config = dict(
    num_hidden_layers=9,
    num_key_value_heads=2,
    intermediate_size=192,
    vocab_size=32000,
    hidden_act='geglu',
    rope_fraction=0.5,
    attn_scale=0.237,
    learning_rate=0.00644,
    lr_head=0.00751,
    schedule='wsd',
)
Each number is 500 + 25 x the weight over its row's rms, rounded and kept within 0 to 999. Layers, rows and columns count from 0. Numbers have three digits each. The size before them is the row's rms in percent of the matrix's.

# layer 3 MLP gate, 192x64, rms 0.226, rows 28-61, columns 0-63
102:536481513488535523516517467521490479486547541487480524488498543467523549524508497505491473519535511490469499481493482497473528516442544529470476497465550512494537485518504476500493485518519480
104:504493489527478483533500467521471456502498494494530497517451535537474467471498497534439485531501548468476495464509487518503484482506528512493515494497477518519520547514471498511481546469488542
079:477550512510500502544496551533519468478506506500473481535467423515513499520528521511484545485508553501493495508523493534490488482525503458504506527536503512518512465508489512457483505506475515
094:490485484505533452482478455538450491480516517481486498461562471510533490549522509513494515476471509482521512480507500498502448496501555530490468507516492496517511463536495498504507507532471474
094:531490520501505499538514503467490504556534536512499526518484493479533515533492472497518553518468526453507530478529494526513538533511488515505477540520549507517477472522491462530508475493471488
098:524546487513519514505543527489488497533514472488491510528507508480529461526528463484511517531535468533526517566485475561495473453492529513513485480495477486475496483521510502487509458527500507
103:549483483529507466532482496477526475520511489464508503470501543534486477553524470517462501510492542493448478486508480544494498481502487501550511510505514501472470525459514517529498521455499512
101:524515488499533515490485486520491506525421492498465501527517476488459518524463486488504484477513524486526508479484474456480485525507529491510538481499488531507456477535526525524526494562490465
102:533493501491491458466492494470485515506461495500517507465533466471468523485479499506536504456478545501485507481513451520456479538500468488513470523497503510538517449520522544510522470491466506
093:475464489501475467504507510502511485490500501447486509538537526504488490503485528489495510479470555511434505471544497531540510485528511515509440508533545494491536520525484495491524492467516502
105:462466480480491504498476491543508492480490527499461529467459489510485505553515524514513525502502490538499499544528507486534518509512485469539487536519511486473535501488492571456478522485489470
098:483449494470527499507477508496461462492526505506480488525477509508471513494548503476509490481492521527455497501485522523487505473489479510477494491463492475444460472546541516536464496559502484
100:497513474494448474534493489490513458512485485516491484481532487530477488497496478483477505512515529484511494547498568499491509446486501537472504493559522463498455495452518530507479490526529501
101:510479516475526476516497516463445465496507540486511492509452528497462490498512494499521469481517527525459495461466470488476494505475488515483449497492508483508501486536509523529521485564545520
106:500525466527485501482567498486454467549497487487458455524506502492499496493475493521497553490485462532534505501451508514502514545505505466485509542495514497505509513534512474473474513504500459
095:472472490479463513514425500451506505477488478533475489502464464507517484520518475503526503529518570499510473488497510503493536476492458484507469518521522465517527521529483525518516467504493513
101:479453501512536486517475517482524446456494543463474479475480533513508461515454527517470541486501498519503501499505498499496472509554463476516447523502472505482474485513486505483490476509471483
092:482521489484501504528548500497518509538528546501508471461528500544478492512491477527474476496511538512538490504509501458491451488540496482519528544504551489497495465499547478481515481487472467
091:539482493480500512516479481518525523512506517512498541502465462492484464543505474462445536513518505524537481508467474513505513500564498505539487514490529509469487499480477508461444500507533511
100:499479478438486468492509499481477492487468499481486497495503503540510506550540512529448523528555475464482492484481529496507475480505521513493505500535520502539473514497486559531505494547502526
105:496512479476510518499542499535508517508521536490445493510523503496555491503558498502502514526513506503488514492497491554523525491530533511529463528483553510501494489496504506422483483485536477
088:502481512505560496475529456489511463489514507488471551477486462520477496538491496542531507519483491496486497473470537475464505497492465497482499498487485535553467541521521474486455468498509506
078:501491515510497453508462460495471465504485468478504539471494486480488479539469512483501506482463489503504520490435476516537454513491487494448478478510492479521498525456549515536471498504485517
109:497483474477505538510513527497533506516477486471488515516519507544489475508497468467498459493474506488474504533474509524449543512507530520489492505477507475483454463521548527549482530520489448
101:536463457471483444529520501495523492469512482473481521462518517526522470479498525505457485500472493498464535517517478495512520505459508471503507486559515533528538551519494507493480489496485477
101:507438488505479516502471520507509444526479495486471514533503480521494517493503485492487453458488510459453495513477505498494543511505481482502459527525485488522481464479510472520558460537524509
102:519495502478510461499479524444457507486518474523479513489505482476470546462514501511502512482485472465504519496481517484454519492485457519489521479460498492481491509536475541517459464549541510
083:510509444518475489521500471511542494531518489487474488513492469493495453521523512493432524497470510537529530513497543508553483529517516508491470493493511537492454467528499515533500505505488462
105:513532506530503500511495493499452537546502486547467536532494480520510496560503495478522472491520508524472498508501489455528455494489563496490469510542508491505494503480456536512490514530516483
106:497525473501467452501454507489530433476483460482502458481520509512452498498494520522505508489477539539519463504483522513524503499492526467495511515514518509520539471493468551481515540490494512
099:465490530473438504513483463469519504530499508530494521501489521532527492492532482490506505495451515504496524525531510529486547519517466532505533514505543506538511493533536498535469515507482448
099:457534527487500518480498463474505505475438490476485488449514474522487469521462526518498522528493549512520525461478455478522505510475489466504486500521487487501486485488525566497486477492482487
105:497512535480519486517516551487495499504505526489535497499553531521460480512509533491478549468525525521480494487535476538480537519514504515458490479490497489453464524537523544474485484499526477
109:510511504462470531517487522495499521488480488541469520449557517542518461516490508507484515520478485493538526495531495512501473543464506492507499529529562491479480492504482558494521482497481472
# layer 3 MLP up, 192x64, rms 0.236, rows 28-60, columns 0-63
094:480483476546512491525483568464522483491498483495525481524478541491495478476481465480489510504518492472499502494510457530495476519539472496436484475479482501478466457546486513538489519517506505
097:490470517474489469537465525507515449478530493493477508500483522533482504478470533488479510541465549443530528498495531509501514503493475489493541479449492477478517517475505537503453496484505520
103:532529499548521488516511481541511482484498491464498471509480533490517472462526499476519474526488488533536520498477518500457500462438489554483512490465504525515508496516470457538500518514532505
112:475484508459474484519467508529518493521479519498487435468464487499489469493500493526483524502487501477523462496497535492517513492510460475538521500472516528508527531467462473460461470471493452
107:492502498485535457483501510528507527483464492511475475458481510501481468459490492499505518504538474512497460492474480512480503526483487484537465483429434506478473533500506512496487544513523461
083:483528520484511491477539494532520504482493516459507475478450523498494478512525494532493511455509462470539526531537530472523480502551527531506495504516514500512476467483466501506533526465471455
091:496503520542515483510546523464533479544471486466496482505461505495520514489495501556469515511511525531519495527458523465480525511465556530526489533465517526525505509466490472508527492500511492
095:522514497532482485482449518528527505505527499511495543514472516515484475533458535540512479471496476488483493517452488532478539495518490477504525499485545494495541535507559527521471524476485505
103:469480461471514503520499513510475502486484515484500427487530501509516556487484489505499508491431488511517480474501487467496508513503469518522484514482513520442527440475522475496524469489466492
088:513536521498534501495513543474448481511473522498498466480516520485485477521484522495534508520510471494517566497490478488497486486489500488515498486531449520488435469519557516473488529508461507
107:502474485513501536473504455510503501491512500478503533484524515466502514550531503533520496494475510508508514495470485506524484462501504424527504506511536500474553489528494478482557460471526461
107:500523513512512508504491503479556523513508521519492494456464510533528497462458474513455463542497507473542521515525459502480543477497516493507500498523491545521491530516482460503529459493505540
099:517484530555531535455551558498505517524518531459482527527489504487507508498489494535525479487528497515489517478516454510528475480494487489546482530496524514527503496520456500495499492484499551
114:486479494525509474497513484532469531502436483468538517479532471509483499481459511513461461479461540510476531505539484511505498498482536488487538462487460518543489490504481495506532507487458505
089:511467449525517488532513488483490467469444497498490482499518495484491469475474558486495486495493510506533492468514497499459534511502561528485516477487490475487536477490519468514494465523450535
097:471558494522490456510535511517474507445498492483524528502501510512528512475491533497463499461486474501505486486500576522475508496526497532460469526510538500478475521492494517506503493499533453
104:456476488495512548521490478504475506442499536498520502493496481497456470515499544474497539521483508526514505542513521512505482490530528443474481526543466509497523492494464508460499508455484493
097:481506497497515552544510499508487502496507505517501489537499493485490512536526467494505502510495524542537459499477537443507476505495488504537492528542506467465524490451499528493525495581503502
095:540518511489515501525534507461530472503526501531511490504492506485457547491520460513495493510535485525504459510492478483497491487562438541501527445461512479499490511515478479471472488477505498
102:481505517506534453483505486512493516516552554515495473467489507490533481519537521539497484484497494508547502501499472541494513573501491513501513507511473527490476524458503520533465531476480466
096:529481482454498481479496500485499470487518509518516514552529534489538515475502471496516463508525473499462518467467529496544546499516540506467486520476525513528514534536494458526534495520524486
105:522499492475501479465474497493519480479477473531481457494484464527531480445508501507483509567518476484556526519467508515517516497486494497518506502543468532517509537503529481493543523479539502
076:470498465487505489464471511520508505473511466507524506481526480500478528541519524504553510462525474517514535527482509498537471535524454528475469481507472490534510498505480486569493542498488498
112:494483498463519552515505512472500524501510502565481515528502451488499510494506465447506494518487521491529473468511498503496514492530526558500495539459500476519468463527499510513451514511510458
090:473468505489467514452525490518467499486522519482497501474493537519477496485540480516492546484534490509505539504522564474532513518499467523483511509558489511499540531535470488495510523491463528
100:499482491512498529481475473441499441478487491498499480461519479498500464499510521523508477483477492503526501470508519501494502507504491442489503475502489489569557425482491482510502482467506489
104:476511483519530517491547535524544513490499470510455503532508504499514511555525491483524496466475470544504485516510488490513502478471459435463480500518530487531471478503515485483463501519520466
093:533526516501498485489519516521547465533549493461516496524535506486499474509498511487478511509479510502465517511473544531542481490523506558499469483489513444501469497519480461509476486462458514
092:472526498513448494531497494493488508504484438508487503509511548497459511486520468529516495459489492562457493487494473461510480486507458476467526482526478494491458483508471530501488486506503454
108:473442478532467489491474493479461460524501483523503513515550471487511495552468516520506459530515510478475502472479487457495555537518522464490502506498500476498518505498513475514497513506549475
099:482516494486496512482531537473536528439494527453498490480500478513516513484513516487542543505452494489535521501519512479488460534519498521510463524492534482483477508478513507462534448538509486
105:534496492511511495537512524509457520532474524514565491524553507470510492476474474490491503496558512540531493537491530457537516502476515481529496494525484490466503513491472523516510533537493486
101:520506520519482445507544509443505465452513535480510484453519531474514529516508494506497524506499497543553518482507502536514475499530494482495491489537490501493467472534505479473481491482481549
# layer 3 MLP down (transposed), 192x64, rms 0.201, rows 28-60, columns 0-63
089:474462488501545517497505461510493468503514525508463515490492531513525470504503518490489549510515483542498483522482492555472558487502514487508495561476522520512557482479483531536492513511502472
094:531472517552480532489474473484521462467487485518500454487459504447500537504494513487495519512501480542501468497513475527497490517483523471467479530505487488474531485495510564467499458517500477
100:511491514471460496515492483488470557464535463502481477509485466522514501506493482499525459490476521548473469526461481514494536501534512502485447523502480523482545541516511472485480502524531520
122:498463486497497490499514478461501483494477468514494510516466494493508466482491500516488552510451461560500477498560489492528552492463482503513554489494525534490521504475541469492491487472525499
092:480549513506522478498509508514492491484479545525522477510525523475533499515523502492487493465507533487516541547477521500479510497454467465480490466523475484542489498484517570467473526498537511
093:458512521517494551524508476503498536542525507508465484466507490528491499511472494498483506496485445516452490501466480486480492495511553508525460518535529489520549519517452531531521481477506501
096:492472545496522463492515523490483492515503498484524516501518476511509489475495542570504522476550486495506447499509544486463530450492503536513528513460505534501508475530529492517551493505500499
099:479492482446495463518546489485550532482511511483530507480454485462496505497482475479496518481537513479496534480449512493535514510487537478525510518489513532507469466513533518520509547527530499
104:480538481468535532470497495528525513486522535498518491488474519501517496470515530502472536500511471471477509468472527482518484468528491451446503527516490500508512473482535506498515532472564535
086:495500500487508511517479437509500438517515502447473514515513525484485501497545497533468477443510518490507471526511489517513526507523498497491493581512494499513533473538485524490502507495545491
106:513474484500495532522518494516504489507495498485530479525465483517481495477496464509521484523478479508453491513516427509498574491491522518511499551522479526444513525548488545512504496503515505
098:515516510473566453472514507505475493481520541499481504485486508553472475498521500475480551502502504484487499522455536489471523491552495494522496497490518516538513466513511483558528485515532487
095:522487534463509487524510528482491457536521528537472464544483482516506497500503525518529534503506504544469549493461473490452484521487493483483471520528499525507485512526482475450523541507487497
108:486511502507516476496541441482486511511494480500482524456488508517500498509517450518496521518448505505467493474531474509499472524561497517561510489531478534541504502481487496506492442490525517
098:497516543456496486497480462528498486481522480501501529475470490531504501510511496449537497536528512468509486464465517498530530529536482502487464512550496502479481493543486435520494502508540510
102:504515466507522445496499494517482526453513497543492492493474488503512453486488518525439474500504523494513539455498522488463483459496477519475516552502477500514462475494495509506500560504509470
102:490475511501473525501493511542492530513491525424456537514496467518465516469552539516466456518510495468501519487503501486498488466528492482455477510512468484485514506486462503491523508489458505
086:524472465521472534506523491483482465500530470500486533553505488505540451504517490458482487485499463539530554497463497516483507514511545515488520464465516529471492504517513468488487524491524485
092:519471497505493477502499471506481516558481506496526496500503483532490460504451471456486484527465491454470517507501500474508495490520498523559494480509554490507504460485500466525498443508485546
103:511490521510472506537468483495451506538523526502462508523465517471521485518509478489512533508484518537499507480487480525495478462471515480507468464528528513503470531433510472503478487489448535
101:463498487488486487511473495501500462481486465492534520512496503516475495514519517507449450500478467512505522504523504478469471480537497491475465550495499460490522549474488484464467448483458469
092:480499505484516486483489474525505453514483497483473546479487468511470508538458525523510557524517491536481471487502551501437460479537507524504505515494483485514514513469528503508513453510526518
083:532498502493501523492503520546506469501538528507487474521473499486509528482491469501461524512527532454481479572485491470495482546512537488522489531481529479493500506465480491473526471504558503
101:475468520528400483484521483462492520527489510511509501542493504506485534454495510500515507491488507524522480448523505524529474466473486514512517486483458533497474484481492519485491477535510493
097:517498538508542493479521533477486484513507577465494471498495518527471529488489545510510495493484476468542495479495477512516485496478524507511519493510519512533457461521463486530530471446516496
108:525500544470507508504504546498503474526509491495506480483530521493483480461513477491505503456547531513469481503567483507479561521503544491471503471503533500520495516498518540507527456476495527
099:529484520486500495569510534483488438524528506503523532497491511486476537482509515485491497480480507526510515544479518542516506487493503507517468465508583533490498497500486484525508538502526467
089:508458535503497502483547495468491515485507469506525511492495545507498487464491519496537475459472499477465479471481461536516499503493519486535491452472528506493466490531491529499555447501512471
101:478501514501520499470507519481510475500467520398489515485501481503493516520474483456497530458485487512523484473482520498506477475495502532548550528533513496511522504490486487530466503509544479
112:508545486525473490527445492473500485503486511490464464538531439480477522476461481459482500519498511483493527488508481482528449487488512469465518500510483524482491484459515525522504467500458482
098:466536470465513477468524482469476539474481503494555465464473491510471486482499505515552529490528495503465514468457520499496532506535499514485478503519505502456492551530480512510492490500518465
104:497480520516512485513521520511495448518510506489562495522479512465520488493450479524530498484463510501462515531516480513517481521473523509551514443513551503516469508493526513510536465490540512
105:493505522498481499497512501504496486525518505507490497479483487534500451496505531455480546461486473477494517439499460513513556516506515497495474561495485522493507521498552490544510446515498467